{"hidden_size": 512, "num_key_value_heads": 1, "intermediate_size": 1344, "init_std_qkv": 0.0142, "optimizer": "muon_variant", "decay_shape": "linear", "max_seq_len": 1024, "doc_mask": true, "z_loss": 1e-05, "max_steps": 5273}
Each number is 128 + 32 x the weight over its row's rms, rounded and kept within 0 to 255. Layers, rows and columns count from 0. The size above them is the row's rms in percent of the matrix's.

# layer 6 MLP up, 1344x512, rms 0.0935, rows 1225-1245, columns 320-383
size [102  99  97 100 100 100 101 102  93  96 105 101  99 100 102  96  89 100  99  99 103]
[[150 125 163 109 144 165 168 116 149 149  73 124  65 114 111 110 126 131  86 164 189 140 177 166 138 130  90 142 180 143 119 120 166 142 115 147  95 135  75  94  72 119 113 130 123 139 153 166 101 161 126  22 216 149 169 117  68 128  65 127 137 113 116 122]
 [ 77 118 171 120 116 111 126 137 129  69 156 111 124  98 132 113 158 112 119 111  48 151 140  53 145 164 131 115 133 125 142 164 102 116  89 130 174 163 143 101 104  96 100  86 164 139 141 142 138 122 169  99 165 176 171 233 127  92 141 139 119 170 135  51]
 [151 128  64 118  94 129 137  89 110  86 128 129 104  85 122 102  88 117 108 186 153 119 119 141 136 212 180 169 173 172 147 162 110 108 128 149 105  60 140 137 120 149  94 112 139 143  95 101 121 102 164 146  85 172 125 150 149 106 113 128 144 140 101 114]
 [138  35 153 150  97 200 145 142  98 167 134 144  92 135 129 130 103 170 106 161 155 116 144 128 115 163 125 122 140 168 109 143  93 121 127 119 115 132 119 111 118 140 112 148 192 179  92  77 141  81  97 109 129 137 107 136 143 100 133  85 145 111 146 201]
 [126 108 196 162 113 157  76 211  19 122 145 127 183 116 143 127  59 134 176 139 130  97 141 138 160  73  89  80 128 165 139 115  90 179 128 148 111 133 124 158 143 113 139 165  87 192 124 104 162 177  94 115 103 114 115 120 156  99  86 113 122 123 137 136]
 [175  61  73  95  85 120 125 171 101 153 120  99 139 116 112  86 198 119 125 106 131 168 161 134  82  96 125  73 118 135 138  85 137 142 143  95 142 119 115  67 149 109 144 196 129  70 146 163 189 170 175 123  96 139 117 157 121  95 127 123 115 122 118 121]
 [156 153 130 118 129 184 122 151 160  81 147 101 152  93  92 143  90 157 191 202 114 153 136 156  78 181 127 129 115 142 146 170 151 139 186 122 110 186 149 123  80  26 111 108  97 111 154 149 143 152 151 131 148  96 151 106 159 197 107 122 205 120 131 145]
 [117  93  52 133  61 126 162 130  87  99 165  88 131 162 120  57 163 121 101 111 121 124 100 115 169 138 124 171 133 103  89 177 122 138  96 105 138 165 175 113 103 142  97 134  79 180  99 118 140 145  93 149  99 102 109 177 121 129 100 144 108 183 160 172]
 [ 91 135 116 109  95 135 147 149  78  96 154 116 115 149  72 138 119  93  55 130 119  79 105 105  87 183 109 130 112 154 149 131 172 158 125 155 146 152 113  71 108  75  77 133 149 100 110 168 136 150 172 114 133 139 176 121 131 110 188 119 144 120  72 128]
 [135 103 125 110 115 136 138 168 109  66  81  82 144 120 180  99 165 149 165  91 129 164 108 120 134  97 143 120 115 102 168 130 146 153  64  61  70 119 112 125 153 161 106  80  89 156 143 139 177 150 122 173 117 118 205 117 160 142 133 116 180 143 112 102]
 [119 101 101  95  58 115 148 113 178 126 133 208 112 123  88  81 152 181 137 146 159 148 139  99 119 159  91 129 137 194 159 130 112 133 112 149  65 127  80 120 140  90 142 158 156 140  78 109 117 165 114 104 128 108  95  75 106 111 138  46 131 154 157 101]
 [111 144 120 118 179 109 162  98 107 151  91 161 217 110 151 113 144 126 102 153 143  77 175 138  73 104 146 183 184 148  81 123 165 163 143  99  57  81  87  94 139 147 136 140 103 121 114  96  81 118 145 168 131 111 172 134 101 190 161  80 188  94 112 173]
 [135 165 155 173 112  98 159 116 144 137 142  89  99 143 125 105  81 151  92 112 113 138 102 147  93 119 121 115 116 164 185 151 137 132 107 190 104 195 182 157 114 124 133 112  73 121 145 159 117 117 128 118 130 132 117 144 129 173 139 119  80 167 162  76]
 [ 77 155 116 107 140 132 138 127 180  96 136 107 151 152  80 178 163  83 100 116  96  81  65 165 120 148  94 144 156  88 145 134 177 138 133 141 104 169  83  71 119 140 185 134 151 129 162 193  67 152 133 111 110 144 104 140 163 104 127 168 160 119  47 101]
 [ 99 160 156 144 113 130 158 190  92 135 141 113  68 161 116 129 154 149 154  78  73 110  57 134  87 187 163 123 177 114 117 118  82 125 173 134  92 145  50 173 165 102 160 133 113 125 130  86 139 118 134  86  76  78  94 183 100 123 166 113 177 135 109 148]
 [123 146 138 154 126 132  97 147  75 138 136 122  93 178 147 138  90 161 112  95 101 140 117 128 116 104 135  75 110 151 139  96 131 125  99 195 126  76 101 133  99 137  99 145 164  88 118 159  94  65 109 169 125 110 194 149 111 155 108 135  90 151 167 140]
 [183 141 155 131  69  45 100 137 176 121 107 168  92 137 164  77  92 131 131 121 139 142 100 133 137 117 182 138 160  90  97 127 144 185 184 126  74  79 164  77 177 107 178 129 184 102 152 156 176  82 103 138 117 112 156 148 147 119 149 145  99 101 129 156]
 [129 106 114 141 135 136 154 109 154  90  98 152 138 118 135  92 104  96 123  95 146 198 104  95 160 171 135 122 149 145 109 127 150 136 105 122 146  61 145 151 161 107  96 123 178 137 173 115 124 120 164 119 170 139 154 111 119 115  85  79 124 137 116  80]
 [ 96 145 115 102 162 106 127  97 115 161 146 106 192 174 179 158 114 121  60 133 131 152 183 155 176 130 147 139 144 148 115 130  49 124 137 159 168 141 118 128 162  88  84 115 131 100  79 144  84 159 113  80 166 119  57 158 131 133 113 111  88 128 147 124]
 [ 68 140 106  65 100 150  59 135 114 192 138 163 101 111 135 116 110  96 155 125 118  98 126 190 121 143 123 143  68 168  95 100 153 106 116 143 110 179 153 160 119  68 142 148 124 153 109 149  96  69 116  74 120 114 109 148 164 111 127  92 127 129 108 105]
 [127 132 138 133 140 113  99 133 125  32 127 131 140 150 150 114 148 127  36  62 131 132 140 127  67 120 108 153 182 140  69 134  99 132 122 152 100  99 147 169  93 143 119 162 153  86 150 194 173  96 161 120 111 150 135  77 166 189 124 150 144 185 176 107]]